Each number is 128 + 24 x the weight over its row's rms, rounded and kept within 0 to 255. Layers, rows and columns count from 0. Numbers have three digits each. The size before them is the row's rms in percent of the matrix's.

# layer 2 MLP up, 2048x512, rms 0.0876, rows 1378-1484, columns 256-319
100:135124133118102144145104113156135155134139106170146133124106166145102158135117104159152153096113095135129094120133078154179139101150130164135122082145117104139175147136126115128164134134130143
117:099174141095090119104116132114149132107105134166137101123158121178105130114123105166144123172128130138144131155168117141070106191094107162102169142132152133141086125141159130121057096162147131
110:133127161135139157126174129141157122151124124129136139129161121109076151095161110109101116107117114105142128163123140154129089108126130129125125148125135106146106159140106126129142118066122109
128:150068134096111118112117157138140110127116135106095134159143076160099125105144105207123155176145140136098085121151133115127155124164125121161151163160135124147119164131146145111074103146147127
105:132117116140089097147136162109097082094106115132133116186140139173134140115097175138126142104115125151118124120149144126125093169127146121122135120098158111136116101152108105123135126139151149
099:141123143129127140151168116138137167119155138117143148112091133117113117125116139152145149115116106131138125141111178128103161136097121140133134133132074118111090114112056132124140124103134138
088:132168078127132154165170167145112160125162126143155172143158088107106141132132166149109112116104178127115139138133187131131142113129110127088098143200088097156119117154134152128070124120126097
098:149094166102133136142166147125138129133113143141130111132089087206147152115130122120136123110107148102098145180124134120138124087107156121149124176114150119112155072131125148115133093127129179
100:113121152130121125133140134135110161172105155140098139130133118153105113124133129127147123119161129134136172119115158078083123108166145104131143135095158108134124116109103108124141086153147105
086:125106114129118111125139116120083132127179108151110158140137146139135123105148097141132123154124118139105154090157081146118131124089122116154141142136105117119120112157148147113108145070081110
097:140117132157124127146103140177121115140087131151135101146113145156126111172137123135142118116131097149161148094125126171135120098148120167146110105138098127136110103135129157129132134117120120
103:152162175167122140098136076158090085097118099127124162099131125122108138108112125133125099129123127122107115119092112094103106122166152126121136156122092108146163103130091100116130143138115116
106:115131103102154117140102124110114121117113139103133105111130120096141130113111103092107124139102151151126117140141133066106117122169133097129135164100115121152102109125097142099102154121155108
100:158138128159143134127112123120122121117105173130097167128150157102132113110078142165095124126149087143095164175179128123105096160126134124104103129147144100131143125136122097115160153170076105
102:149139129090119155154119172148136102156143105149116134151088176136090125202087094154110156125162112149110125117132118127096085094128145158108132139161123138174151112141095129138137088123131127
146:100135101126121149141169107109174136140155145088135098111130106140108108136123144147121108109142143118109102091117080114132138185143139126135167167120109125139102141120140127145134101133097129
078:114130123135154121136125162114150093118128124147194134126151151091129102148121137162111145088090122155156142138147176152116132131151120135138087109186128127142133133179147114085144112113130141
096:127136113098143114106173118124104114082141092152111152118096095160132135124150086119153146100147166127159128141149112148121124104138142144125108155120136104111157171113162148128131135151132114
086:172120166085145125132148126146100097096152106092145116131119144090129107133106140150110123139131123133104067149139143089119125089201156110124123127142176138095115127103139141125132140125134121
098:127145153129132117104097169151154162124134115163163167132126130181130117131123130162126126121171119118154092146099121103095110106085127138073118106155113145127119089131157093140183151126135125
092:093136144133111129099142137063149150072123102168131133146110101197112153115041116103162147125117138158156109174138121126088106114129117089114111096094159126124140137135117140096174150122158142
093:100142159125142126102088174105153118109152130173108149107111104131144189151138097128101107114099164128118126098102098121154112133128137141138115158137118088146125113153125135130115175138132159
089:166130116123130101118155104103133128078174155118139171102091160136105127124118085103133130125136123145106119125128141139103117141095109164112130178147128122135123123095108118132082197150108115
081:107112151095089072140142167143125109152150118116102132105145120147142088136178120140106151101109145134139145107144107127125125137107138126132110133126153149122146083147115093170123123136144133
102:097133114140124118098130140111063107123148123130089146128081154114125104120132128182129126150154089093137119116114138084138118108141137132130112135157126138142110161140116100148111142103134089
096:129132156153164104106094169112124124139171143171141172121117126121146098107115122132139109113159084097113116168118130109099122133111131154109157153173185116146127140143120129088111158141107103
117:150134146162149102104102145094118106093082152129139099133096118112137139119114129115130141162146138147154127143130122091130163132139157145157178150160142099137145111145078135127091104140087161
093:123123116108102120156100163122094107136153095080148110144115147146121132141130157136124125099171091146158140099103106103077126156167123104128131128118158128132144103122111139144139129143120092
099:143152128139122104134107131112086116121103138124153131121137146128118119123092111074092107112090138168173106097126072116126138115151122149092124126075107186137096169138134131103118135106109120
102:163129125156150157126116141170122139131169108127182114115131118100125081160091165106104103134120103113113102174138081133113132155157068138144139127179136121097134167129111123136162126115085121
109:146124152099093099136182116154133137145123106113150154107116119135130147108092126131111140155157134107125159140144116125110110082124134091105141157134133162176150098113081139146120127129078113
100:133144118131127090181130114152143117155088121169103139123112104161099143126134106115123086113141100109127142112186116117090144156152131116138132105061120117118127099114096152128180136139133111
089:149181187131144138118110137106045186152104115159128143146121176168111122163132085131121098116169083167117122114197078147082090147199113171141113151095096123105073116116105124142123114144121134
117:116121133064125106155133085145123150094061154134108116101112102137148173107142112091121093130111113130141135176153090173120151139098143115116134111136142079139130130087109181124070149133135158
095:125144134137094152150128124126111154120081159105127139109155118107148117115126181132085089124138092135124129131110124167169154116111083129161131117149116119096149160122132084132117143084101133
091:159112117090123089107113143131165104158116101124132078121125154119173134131170098117110132076152147143160100143138106135147141165138118138155112130101151163097139141107102136084094114097079155
089:116135129105115132098143139146159112124132124126091125127089149158133142095068107118128152156099190138111141163078103122128110134178139196111152151161142117135110114135127152140122127131118128
093:142135117105138121107126118118126075119130082130143128134106125136121163117099110129143129117148155107114138133134155109135145117148100138150064120111128132158155135149091138096118107110123123
092:155093162116126112106129099077111142121164128096152131071123117139130116115106153126147099140120083135122132084139108138134127129102166148093141163092102142147090137109130131117098148118104133
088:139150105079099099126161138127107134130135125130115124158079131123172113145090126144128124173148107145102132141103154125140164106137137120116151116118152092162170141103128144134110123137126101
084:156115168109119109111098118111096131135134167092135153080116151128125132173135132143098148063117143102135126134136118152114118166134100173115114134135134106127102105165109108085121152143131116
100:116143185082135158107118140143134165112142090103154095122141116164110143151189108180126099157160108166176133122158101121150148134121117166140122125189143159119139134092123100108122141104143162
090:146105125125176101135155141134132107123140146089109126123066120146132117153118133110154090131152131137165154140132172123089123141120133141121117136198121130142113126116162123105101144126102099
096:129088094133121093136134149130134134133104099129093154109136160128109138123101124129162152114100130084131129156147089131121127127162133158092169131140139185135162170150104083157144110130117141
086:125216187163136162111125165138124120109158137098132091124120131147119116117149129141136138156131113092135116153107153149131141146127175059149136151076154083121121111152129115139139159138129141
091:119144116125135108160129160161144129131145096130128124163086092106153069093070090116126137113108130115117096114144093115103132147153131119136137173131111130150116111165177153139148148165119105
095:144125138154114139126170123135099132145125124124085132134136134122136139075118132152131125148159111098120150142159137140143146118118142150136160109146115141137096095119142160120100124150094127
088:152109084094144176119139153155154115090142153109122152142139114129128110115135097147129127131111129096170121106183122122127127172166140117103104154089146092123139100118121119121136159086154124
097:077145178165129125128091138098147159158122121120124144179129129124104122128131124084133125107156128113142124157122133142101112170087127116122130103139096134143135187137191174133122130164112131
098:146146157130116112108159161138099120133145104083102112132137130126184112128128094129101108147059117145138178105143145125105126180158143142139145097122117147144123129127133136122113127153143119
107:125130103175163153078113129136139130141140187134088185133142136140127115116159108143204114092135119087130159103123106084109151121145147156128140138127130154136139095147160127168135124118086138
098:123111135124141161114100111125130117157163140145122145125145150154078163096129102151104150109122106124096158140126117124110117131119178100104165179120120083136155168144097114113122115122101111
094:137138112131172154119159141111141123116143123134143135138090127109137136145122123136114095173088148137129102120167164090113145119146150138128139126150155137146128150142150140127127094117156145
093:160138102180136117113148130069159137121187103146163149087078136147121146117131083112156134124164115118078128132174120095091117136152115111106137171126171138157180153138147116163129161108134092
093:117108180120115152173101164138173090123130133087133142128130077169098132116163145158111131184119101124137128155152141136117127135150103131159120166152154145122145128092134126152096181090138119
105:172128098136108132129153141087186131091077128143122099117109149159090119103130092104146092099139109122141151094128123113150128139156101104142107134151114167103152187161135122137153088103114162
109:188128111131129127125131139080104114112108138113112143111158148127097129143127093092082084131166114147126122124149117150142117080117131144122106141117108149169150091123086167142132108116132105
103:147094132108162120137131076115091129141104126117111152127088124114120131160123116129133100130081111138089113127133149141114147114116090151148112144112189072121079139087110179117123117124138123
092:147116126115120083117131127133166130089114145133167135151086148119114114113111126117158145143095138163095150090157133100108178144160116111143127141130127121113102106132150131094171151138095116
139:150099133155126138138166158146187125148126126161145158156137134109134105132128119115119148116097166130106128178126120118100167111138089110113163147124123130165155123163139129134117088090098093
100:151144100128126119086108103104125122120114155159136094125086083132140127136105107117136163144133139103123137093112143092091126137100108137120152144127079107147159085130135101115121134132140128
086:128082110081178097155127121125142111118140145146140121177120129119129122092119122125112155130123140123168131102101172093123114163130137140162144112159143106104146116160097168084183167085133142
100:130119133134116110097162120149132133127097140161165143120103160110161099106109102102163110143117125118105138111166133142127139090131104102130108130176146097140103152137104090131125139156121139
098:126185125161133119107149141120104169126119098128135142108093145112109130147117114141138142107128102105147157098100122103125148119105174105141142095107089112130178163138137118114140126126106148
098:135192082160133159123120107138114117129166101091120107145141119141133144149110124130176123114076163169149130148126090123109116100119113113145158172138167111158121135159113155181143089124140114
104:126088134165124100126153135098154114148081139154132120120089134157120087135131110095136188145139099131124111128160125114150173161154114107154103099139126117157140112114145083061111110073146146
096:129110078102127113118118150140129134141133127148158086124115121156136084142111123144109136132140141162125089155131119173144084092108092103167121134133121125152161143092113128099127144110129144
093:144131112102125103182127165101138105141150103159075144137147090134101147109165157120116098142138098112154114115100138137147110122143124129160121116114127145155154125139130121111123114156118154
095:152128078083132142125127113116147081187139119134151130157109136104146131131117145115147148128130129110129148128142120140127146114145167183095079192152141126133151141164091137116128120106187094
104:132115107107106105147152179122128129129138106160146128160134142110144124169137123135119116086130107167078159118142131140157151143157152128115143133081193167121125075149138123134163160097130156
097:154084094152129132140108136104098145112100118096127101119095089105140129122117137106148173091084116145116128096175183150113103118145090136099121112113171135127092128132113072129163095127157113
103:126133132144110134090132136150108168128133132120111161119103107173128148126141137097121105140116147141138140125140155103130152099104130131057116086160130093122112139145124164162127088153121158
090:094121083127132117135124118152146114081110131108100128147149132110130148136124113102112133152152134163139183161147130114113090134115147139116129134101106167130120133076139091143125142134098121
107:092125150111114134071124161098121076148159101110131141149108161097124145073125123137141116164116108120114115113114132115157139115114135146103107154138137089135083095110080135088099079154116146
093:152123155104142116134124132131145122136108140126109131119106139148081113145113113108130147110068134119104081158128124136136096137142146140148121127124172119130137103139107129107160131117119140
096:122120132165104158140109116149103119104172124121110172154144114124147078163124123143146111157177088132130091103128097136156101097115145101149129130157135117121151136159122087122118125121144141
091:128154152125105132152125093123132151135157109107131146125148136102135148130099126141093139117108151088108115129089098138146106137133140103138126143135115135123141102104096131153077086115117130
096:139121159120165141114154098164134098134150077121123147103135163093133127116144148193105158112110136119105148128134095108151109148141159132152146069127093123136116119111131156138060075091099119
103:109115130102122147080165108102164104173121138126143112148123136154091093079124104143117117108136129100103138116096126161089104165151138105139113167125109122106099150152134138095162157133139111
099:125127139130097131143131106150093110131180113108127115118158131103133150103076095122143108151111107127092140077134111125106107108138132139156121144069113126103167143132121159126155123111142118
085:144095123137101138121151118110148134153103081157125091151176170107091139129145114159111183175138095149161141125133141119147124135137167111137137146116123185129103077142136095113149112137125110
105:135133124169097117146084117112113111135119110109114150114115142134122144101135100144094159113141112135102104121125181118163164160133134078122147139097111136119126165088076133109120187155144123
113:144155137149122144106093176140113128153130092153147084120141086153089127083142075103093136080084112096179155073155128098100146068134123142114106145112115156105119119123196118146159106139145098
096:125094104122106128109106136123113107134111141157142078128123135135104109123146152133112063169175097147119126188127067132094095163144134135124099141142186158123109123124120159149112103116110178
100:097110178098108126131127137120134100096146123111120119085176133155087144120129171131144130141113158114121130141091152094118128136131161147168118134125102130159143154126151105123155115143119125
097:149147104121112149163129170064123121114077089109122110146160152082127137140084146123142129126102133119084139129121155137125076123135145154126149099125102131121175077096056120146139135122108154
090:193166095095144151132126125079112114117071128093120104124136127134132172126094120129090157162138122111140107116189086120120167133145097106128143107126121131109146166134128148146123118152149078
107:151136127117152097109117175148103121136118168141173105089160112117131086127141119105134148081121142146102106112092129124136123136160114123162182109097142158127112142129099122103129129110131124
090:179111133144132163113119146154153157120127114139151109106107120122123161095153119133120138155118135174120141114108116124119129106119114117095123111141128174133136109156088120109154163134138107
109:129125096161124144127166173151137156120123183114117120109116109149112086079112141140113108098144115136108119149138110141151129162106094116117119109116122138117155084138099108133152157166129130
091:130128167132141139112117104108165158144128131054129124082099164104125122121111133143138100164132126130096118111101096125162091108126111133118153109140144099130134114138127141119074123160126053
093:208075103156137144135100096099125113119122082142157129165139128127175119112135138126130145148106103096115071098127133167126126141145173098174117125107098126129169173151103130129146110125118147
102:124128113121090132138156126138110174135155091103160154144100134106098095108138106100141098119123152143111092126142156119104141078134164142141140147132184107148106136136173131187079103137108159
090:117090115116102088117120134134085121124153127110161152122183105098117117150142179107134161120104105142150105176153087156097125110137142112146154111133163130127125128109110110149117174169120111
085:140142087121151131157140143144140145117139105168088103132117127107125121157078103093094124163118151104167181133152110101107115119151104116062109130171157131177155150163098096119160125123130081
095:102138099139154122090072130088148166153137124106143120148143164132145145104109069135132145137116138114154112133123156140119164139120122153084122076110131171107128113086122135139138136128136074
106:111104157141121149150128134110138089141149121133115107151143164156111100129133123136137115155060114130093102150160134096101132159098133125145134112123115159126104101127116142109134114134130140
110:164130167105124174114168177122127093129106085150102108084107137110134123091151125129151122129153118189122134134110095108136121105120121126145104146160109140089138131107164123164124141127128119
099:095073145127116147086116127113123073114090165169124136173125140141107108127110111109106127082152141139156116110131089144109143109083180117118152141104086133126110153148125128102131146117132148
085:165094131118160125132146134076126147157154128105153169098131156106129144132115130110118100136141135125127099084118128127094159129112155125136095129126106111138116125115160155079123152117125128
093:162143113129178116120109166129125103116104076137163148148169098159110126118156116137131122152116083120161097137145104144101067131130135100119104111149126168107078104151113134117138157120198129
107:152154118119171142086192156125121119145107100112094155069135123127100137129116083116124114124107181112085139152134143106133113163116134165125157099144108137134142151145100189168115089106165185
104:121126082112089112138097124111140119110128106126135125126122125124099109200098116142113148123120134111156125129088099128153098125162199104133172082092128156204196133136121131125151172162158101
114:140146142171129135110157107137123149128161174201120160117124140106128079090118109125119142087121176159105169112100098131086160118184084109105106158154139155163080137155151097132095115121106124
110:126135148092136151179126153107121113127186140156142123086165134111122117131147144177097104175141144151114134099127098156162185103122161150143140162108177143066191163124114144167076097126121112
079:144136105110149122118080123116146170121126148125086111152117117105105144121130161180127118134114109118154103155137090165146152133084136121112115157153145116124183124157157147126164156082121120
090:137096156155124118117145161087097123120095136133133146091106098112140196133127170101126111062153115192140120162105103112132114126164147152097143127131160136124113118141112162100145143121132133
# layer 2 MLP down (transposed), 2048x512, rms 0.085, rows 1378-1484, columns 256-319
102:154105143180086097139115127106123091083124118133127126119148141112081151110129091109112135127121113115128100101134114135106115125150161150149138115141106135104142157116126102143115122139174122
104:120143191119125144159148174124168128129074122173126160155107087122145115163148086170180137143135123126139160103150121134140156109150144095155144101137122138132133090125133123118174150109127108
107:098062104154093120152118133119126117105143140158154142128140176139124126123123136120140109101125128142103153131139134091124088155117106135149093114157159109133129108164124155145152141123129109
124:107136150144135145114176127131117122083134134092094145125125148163184131144137157106108144102114130181119143133135084080164121090134109116123112135143145160168138092101112146101141151154180112
103:138127129137165119164118117129143089143145123181101123136129136137102096109116107153102118120118098120132175188109143129101186140125093122112125133124104164127097056120101109167152149137131112
104:139135127154116104137095156131144103133130144138157169092155103058122158133165155120090120113137098144140128154102117163123118112123099136109119140155101130144154139113188129104119092171113132
102:113114108127092119112179136158185134147133134144103156150112118141124132092144105168109140113144105121142092153147140103127135113127134115130129174142126171118130130157125116126154129116090150
097:151103123118144105114150131172120093177119159124081099124092140130149146069141126128100143128125129108110117152115148137150141097157133181172145143149116123119143128066141106085065122185150141
102:093160162138129135064152163157128106132116107113073094109117132142128123114143094115121126099127154113172152083116141156112118158162121093141105150082094109136133161167144101150104179154159137
095:125160112148123101116117158150112121152150097136060112113153139156089117144131148139091098167104123109089138171139199142165168115097092142124130144142113106129122110135147162120114114154130109
096:123091144150172129103144153141197126159172119135171132121115134140115099092136122185117129085158107082130126176083129136109112145127110126106126154114127155118095136134101119149118149138118169
098:141126138136125083114141121127153134130134117097163160198128128083127159113100123143127137139105105108134121134141154134199135105122162132128138160116154152107100131177117118120131113117132160
100:113098091127124177117055132076113094135164101123128137115158090130124077138107100124138140138135126136102112183191133138109151130127125124094165129149136169149126128133094131125204144145129183
096:117130098160117107104112108124125097152159148146107103074148112110062137106158162135124123128174173143127148118166143147115080074177095090165102098109169152124146102078128095131163115152099098
107:150139155115121101066130113136105127139141089137091134128085151134111110094147129155149168102123121165112152155099156156158134100124114137119082100150108085108147106098125106150158140058116118
118:116160133137095139178143101077181144119085124108136080124139115183167118118171096131177108126126108132119119060136134172152134150103129149152126146112163103144157149155110139116103104089130097
094:132110137134178146116120157115116122125104099093151075138118104130153085109096109162119141108125115155159100121119142107125131168141100164112104118168132141133114145114088118166122148112106182
097:141139116128126125150164136128127117141145146125090127121103125106120110087132144112095140123119117161103138120116140105141098147126143148151154177107147109148137087139129138089132117153128147
093:105154125147141149146123117140189113125119115156094141120139132147117102109138153102156144128104144134130139119111148146143122094136137099105146171126096087092173105148103128168085124139108168
099:169176141146146115141142146125119136128144104115108116157078078105116189111156112113110115120144109107084134180127128114123179116128127110116101091102105146138109146117093122153128122159153084
094:115145088142094123131138162096096135156168162153124131085128149173120138156137119099128170155113136119127150151125122142114159108119142135108123097143157146118104133165142127103135162127098144
096:126086090140115146136090110116114173113129137137141158180108160118145136094110111130118142116096107165116113153114114138129151137106120112145091104114149071154121149111123155154077152121151159
091:154098140148176111125191140174151095131145128138163134136122103081081106129147130108130150139122146143148100148190136107125160119154122130146140096120152092133107159169120173134111070158128130
094:148158138164132142138130186154129133136116144123134134162121111179139105127089106127137095165156122149138117091129152117079106129135166123127142180115129147137113114118138108121095127149102075
105:104088103141110160141104142155106164092133139152107134144173126130121086108123114113136144151138134153165122104116100130135086120135142126118171120156136129122125153169120095129120127108114076
102:147118105147122135175145107132155129093159142101111126125156159164148137156164113141143104108125111102149156158127154134099155099136109078070125115181106166179120152142118156157104129190183127
117:148097194146138160095176121135182165118120131154137151131139122149138162123096116129100154131183113142159110120135145140131155140115151117140144115113105104122153128106121107154152110126141155
088:156121117149147151170133143112127101103108117118141156142154165110174111135133099086127121094132083074146086104108137150178135130148168130173120135111153099145153141140108094119143109133074088
109:132121119127133156156122095146136114098140125196109123183118145094135144163154140117137126111114108170151161102140111126131143094107101134118114152133135222107117171125104134114115143143095116
098:152150118190111124168113121151113132159083106118130160104136108120077156161136125107121103166109175134105098153121106147155127133102144131128148101100127135160122152105120133124094155142155124
116:138131124113102112117128146114132152104115086146144128089129130103117080085073107077092089125085127119124131176090162120169143099107088104140101125120148119144120122118173142141086139114086107
097:178142108093126155108116155101111168128186137118117147142104142109139114120152146137156170167148135109130117115106105126169129155108152149140164162131156138120144136130145170163110106155134115
099:129091102172142160117140146118097120143072149131147123156130149166130105117093127152169127133138095126140139139110098106142121116144145121110136109146149139152176113144144120143153121165138089
104:090122104135127172121155118123160086126134088110166123113089136106203128149102123161168147043113149136122140113115105097128147068124169113083121139125105130098124130135144126133158080111130147
096:124157133125113129160129141113162113089135167115168098135140117131122151116086130112138097148121097075121100128100110104107141143173134131125140154113093106132130105151085107126132157099156126
099:124120174153127124111134108123161091151101129146161131167104135154135139142135135110131164150111118122143119118147117152137151137138170144107135118127095120143145104141135121154130138095126124
092:127092147124127105114114138126132140123146125135076173122151174128138121152101142101125147151116132146099125121095117168166122087123088144138103117117132160120143107064142119131097140151144123
094:159173113129149131090135112110098122114108110140163114122142148145164128147142109131132121146140142113117109110121165113106092127096108098117056122168124148164157093167124118109150135113147100
096:151096101139153141173114089130132114126158167093148148107120135119097150142121090120151100133153121167128116106136126163158123159144134141111117093158133144125122144179115148151141145103121136
098:148147143118149182107080111160138134095108136099120138085111110167129128151142145117140105117130144153132101139163060158092131105110130148131126143146137149157113121143104129120136139100140140
084:173165171165169108108126128124096124150103138127121136109082099141112126098150158135129110070086148160101132144133107114155171104175118151096098129102121097128095111123124164160120111080117147
091:105121140108141166110110121098103132145103098123120183117116135134117150138134109073155131100167140108145155102106141094109108120110141099133142104151117128124119090121125166150189098148113120
095:124143102185142087121128035133119143111139164089132127160115134093132139092109114125138132131134099142135133117103153102180137144159108160133142100170143103118073150116155148095135156096151135
091:141118129112169101102135130109151133148143138133085101156159134144130110143088128103149138091142128097128111115082105115159113160138133114099113122175123154122124151107091090106133125132144125
092:105134113092107112115118117128133149128152123164128087103103114110151125123129106111197126130119151092128128178143163099154115118131147129154115136116135131168132112139106131110108132104158114
095:154128164116083138102121122128134110148114129116100127118151163140129079107126112132094130142128124127128102105130097087107148158118150123135150181134087096135128126092153136150112092109070102
100:132125154121074138133099147121104127140080181138083110165114107105135185086127104150130128140151132124137128124137182122108129142172137114086136123139172144124125085136118165111195100125147157
094:129150114155098096087186141152147142112140120148177157136148142109089109161098121132130148104151122141139140147130139086102142130169185131107143149125129108142155129165141134124124143102117114
096:120194142114131146108078121152129107151144125178148135134149141143143142109103127106095090144147120116118097124077141114136137173128172151143107112124151104128115152118091137119122089139113157
099:108133159086141151124122169134127121129095122104107092148162135105122162149130140065145114131143120149093133099159127146136123149068141159130106161111110164164103142137163145102141169102128116
107:106094126106079107112137121111118168107096091102185144106133103156196160112131139125132145134096105167123157126134147170153109120161117117112118138094120155079116135149114150149106096126118148
095:166095122124131138119131147140112157133153127093150144108103141160088122120121126157143166158137115116118120093155162174108145161159096125124120118122157086108163179132155139143115132157140137
105:097171138129117115158140102134141094121189131057086160122083120134122153125092135142128105143092126124142102175116133077146167130145135131170114101125088126143171166139093126153130159111154088
097:093122133111145131125130169101127120135134110151106071124069087160170144126131130136153115163116151166103163125115149152126127165127079131149154097113133103145105146142137100101118140151114123
093:086139162156134126158142142137105114115071140132147147101159175115132137111127158120147121158141138151136158136111129141128128107121133184130154085121127144078146091097102136172133132114128139
105:098130141102178120070132128121130122126157137131107162169128170156073096088114136134107150147141111109118145128113116108175103128163130182151136166129137129171155137145149140153098084162154109
105:171106182123153145114121105117154101085124098123131105142123167110111114123138093138163116102136140162123099127078120125125174154148132094175136144126137149127102119098133159136155133141130116
114:093149140141135103140167081105109169136131188141079111111155111110134131099127179153095109167102128125144105096142126132127103146110155141130130117110148118127087118147137122129123126143152147
092:138154149095132117103112129122125133166144135131188102142108111116113108115136149140110127139142143126162123111156147112127150106112155073129140125106129092091113173134142097117142162085111143
126:137118087111126120114109123115113094106164109113112143106137180140111129097093139132133113144114149140087133169130152126100153139123113114160073138130111112121119153134148121124132149127121110
097:127145173132055138168086151116117152106115141092130098133146127152079137126129160119110131099135132152123124144129132143137069148172131110096094161116143141080107126127136137157075126107156131
095:097087083148131130118094151099103118122138153112141152087114125145115114107095111129122156153112206105119137117159124101143151168150164139149114120160170110126150136146086141150144120114133131
093:124131161126129133135131136119068164157122153123134119147107154086118115124154114118100131151124144103127085145106129166128142095112105134158156139130080087126133105107161110133111180139126125
101:125122124126169114117131149154155107109112109133123093146127102168108119094126152103134133091124141151067146133143113137085132091131089111137143174122158143107123139113110173070115132142136108
098:132120143078159099107120095121108145143186142099129113111137099124115113135143129114203113124139091132148112180150129143098114140162093140102126162140120132136158112102127143156083100137158120
101:143092129122117127098145113143152142113109109152131086113117149137139103134096161133116103120107147150124129131102139120140130118113119142103145146126105129130158151153110077127144096123133141
106:124166112172114142142133115108080076118162086157154120102093168130162176148107125133120110107149170117158181109144114113138155101111152136151129109187112145110101150156088152147156111142108164
097:132127132173108159111103132108152134151138099124131111099166116138101091124117180135146133114101167145158151136121109128114131156144179167172135131113116128128128130098107121121093131129115146
104:054132141144153132148146111108160117144113135160144099113147155154141143125120119119150134080097116125109134077142126161104095117139163129122113094135062110117129141151135106111142132099114159
117:134105132102162156112101124148195156166153117102112133110130102125128120154130087153126139113090124098066101113154140127159123121101141103138147121141188167123138063135128110128122118134134141
103:131100130135125120114110098103146152144130119077166103144117072131167116112174150154110155091127162117115113128124162136122113107122117104131103086162151136137120105132127123086114175157103093
094:138139169149128132106146118110176131127114151134122128128121118148107080128108110127141088125099103101155162142101104119102141099121120109157147129160107094139125124081130125133099134132121145
093:122079110094153109155138118115097102102158101140149127103176166169119157094136157134132130145121127158121158148142107117169159176123130149128110120130148143141154097104164131117135144150096137
105:132173117126135124152113113114172153150145161131119152143135120157106168164112157152114118136123125149123163133111135111088088144153125134093154097156139120147163164188106167123123088089132142
096:129123090145091159113138166140102127158107107139099151138142068135149144092112169102139086115134098118102139100131098105154078141100098112116123095129134139092118158137116144080117127145115128
096:133132160096136132123123088102135110134107160141136124107113142128090139128092131186151087161132139118150141090165155132129114174123150121115115166138098095131108121123108168163070147127134144
106:126147105101104129108139143092138123169165133128128073122144136119110135104107120109116137142126126152160112141114123104099146168125119129162129111124164105131141104103105165129141130149140109
110:146135134139131118118121108148137156162110121142096090137127098076192112141117102152122126116127100141109097106166159047127115143158117204148159140124104113148166138125128121146116126127164081
098:131131118110126074142117124099148099160112155151131147145130073091162110111105124110126151118144072121136114136154127157139145162126156128132144149141110100131146113143142103084139097140150141
097:138139095123113140149124141163138083126100137109131163102064131159109132142174127105127136120129190093131111146098145085130115148144138126165128137142121102138117136159170197153086119134099117
096:136121154114117086112141120110158146143112127086087098155100118116183139154133086137126119115139105114125095143142091114175111137113162130131157184125103154190078137133072123146157105173129120
102:129080180102138175085080137122111111085117157115144110138170123138093141118111093110124134162103139119142117097107134132137141146164104134127120169110148156110140093153143109111131090109135061
116:114124135111093164140172106146080136091113137149140124140133141105082150134113174189091071125144126107157171119109110124115117141120181140124151123131118168132164152131092119093099146114150128
093:184125140112146097146138101120159147133156158144122151127122097119114119157125095151123125131159145100143117145136159138130104108108137108157134152141116113158163120180152132139105132095143157
101:124137125137152152097168121122176123150090113111106088158097144087136149100141150149127160170151119111140137174092140135112082080113133112159119129125126130092158139112125137143135117176155122
094:123113173119093121166111114113114106102101101131141121136131141124156123181148151103120154121105143120142134094119125144137134121143163107102137161140130142149123085144102139155099124138117118
092:131099124126133171112122120126125083129128103116142115084160159138115112105095121135134087133098117138168120105143108119092121118139115115140165110115179108131125121110077092121121132145101118
100:182128147101121126118122139124116122142144153122168114131122117158128192141150125135077141137091107102130153106141128151162087143086119115118133156125094176097166131146160145157186141086160122
092:096161119134136165106129131114148108124178131111109117123121131105131128129145100126157157159198184106093127159150119086108128165097094137123117106122159117109138132129090138164092144115101107
104:145150146142148130103052110111134130143176112129105108133102173111165094099105099134098083084130108103133107172111123163117147147127129105133154093125075108135075133079132174128103103129100100
092:170090153140096173110111141130154149092128116124108170097122157155129087137102138111163149123107111159153138120108119114122139174099104132148099103085178108136083127085170123161127183175082103
093:188161123147100089091067094166145121142159116136125129138105105159089147144125146099143146149103114157158144131108124148126099117126148115122133132156161166101164158153134095128147126135109141
104:143142137076083146140088135129118103139121142129164100105140154147150125142138196095093105159134135124128121143151106161117100125095133081130116150106088091096113144078150132119136122137108127
094:161157099152094110125094149118142160123149115133138093157146145087108114177154122077099158130119138135173093117135134076165139073145127114122121144137110106118120145135139132120134182155152144
096:125115137110140084136145175125131147139144136134149128098109133135143112069125093105072129106094132140131131135168153101126130108136119141137146127081155121135106141171118100147144154131125134
101:068118108181137136129092137113151095174110148146172097138108128101130113115165119177143187135076166141129121127157097102113138186106118102056120143124139123106129145171111133136125171153140164
097:098121125158115160133177122124130152112153130128103167073137113115109099145122163094107127165122104138171118081099110125140153146104138122157153112092117152081146131175114142115115093131113155
107:125122162122133105132155140140165122165117127121111152153107097127122154124112149153134079120147094147156138162125149153120095126133140134136100161147094098170095143136102112167109091130115133
101:068130131126101172131129101128057139133140138117124113135104120150110142137139197118108111126169108149169107112125129134122084120159176121130149132133093115121143107119117155123169143136127132
100:144117146129125109074123153113077113119120132146097149140129127121176172149140109111130109119140111116122109121146150086147130138113121145146114186101139151135133154167148129140152122115175147
097:154148119097144147146120140140131126113107149095122156130103114076135106137101118147172117085112135118113087123137094139127130113125136117125063120106111135163127100124193134114098096151137117
111:111131124119078126105077131132085119090092130118130134146131096165118113146180099135158133091099142163142112132134129122190181135145134130169118056136151149139138155134121120166123149131113134
103:106157122094115157152125124131141105123129088162119141157159088150160108098148146108165152129125121104136111168138136152122150126134117137142164131113132085172120129128126105088135154113168130
105:115108095193116140147105165152117142126135129114177128162141108133178145125096119127130124078112165176136119107112114138123098153103086144104105080125161138112113132137109139132156161128170158
107:100112184135142119147155107102131153154140147124081128130093128101111133134141113104129144128147132150119115093113126174138124172129143102121148159128170060123137164124154166122127145196130152
090:093126118114150108133113101145122155096139116087121130146124156142087124138146137123103162128103109123110166175143143078102111147107123126123135066117122087116098129110154204136145122076144169
091:122120134115110177071136088125109104122166094106161109103112106103133136124106165142114088105153138113127112114099142124149114191155135089139140094107133123085110148143100105086142135110172159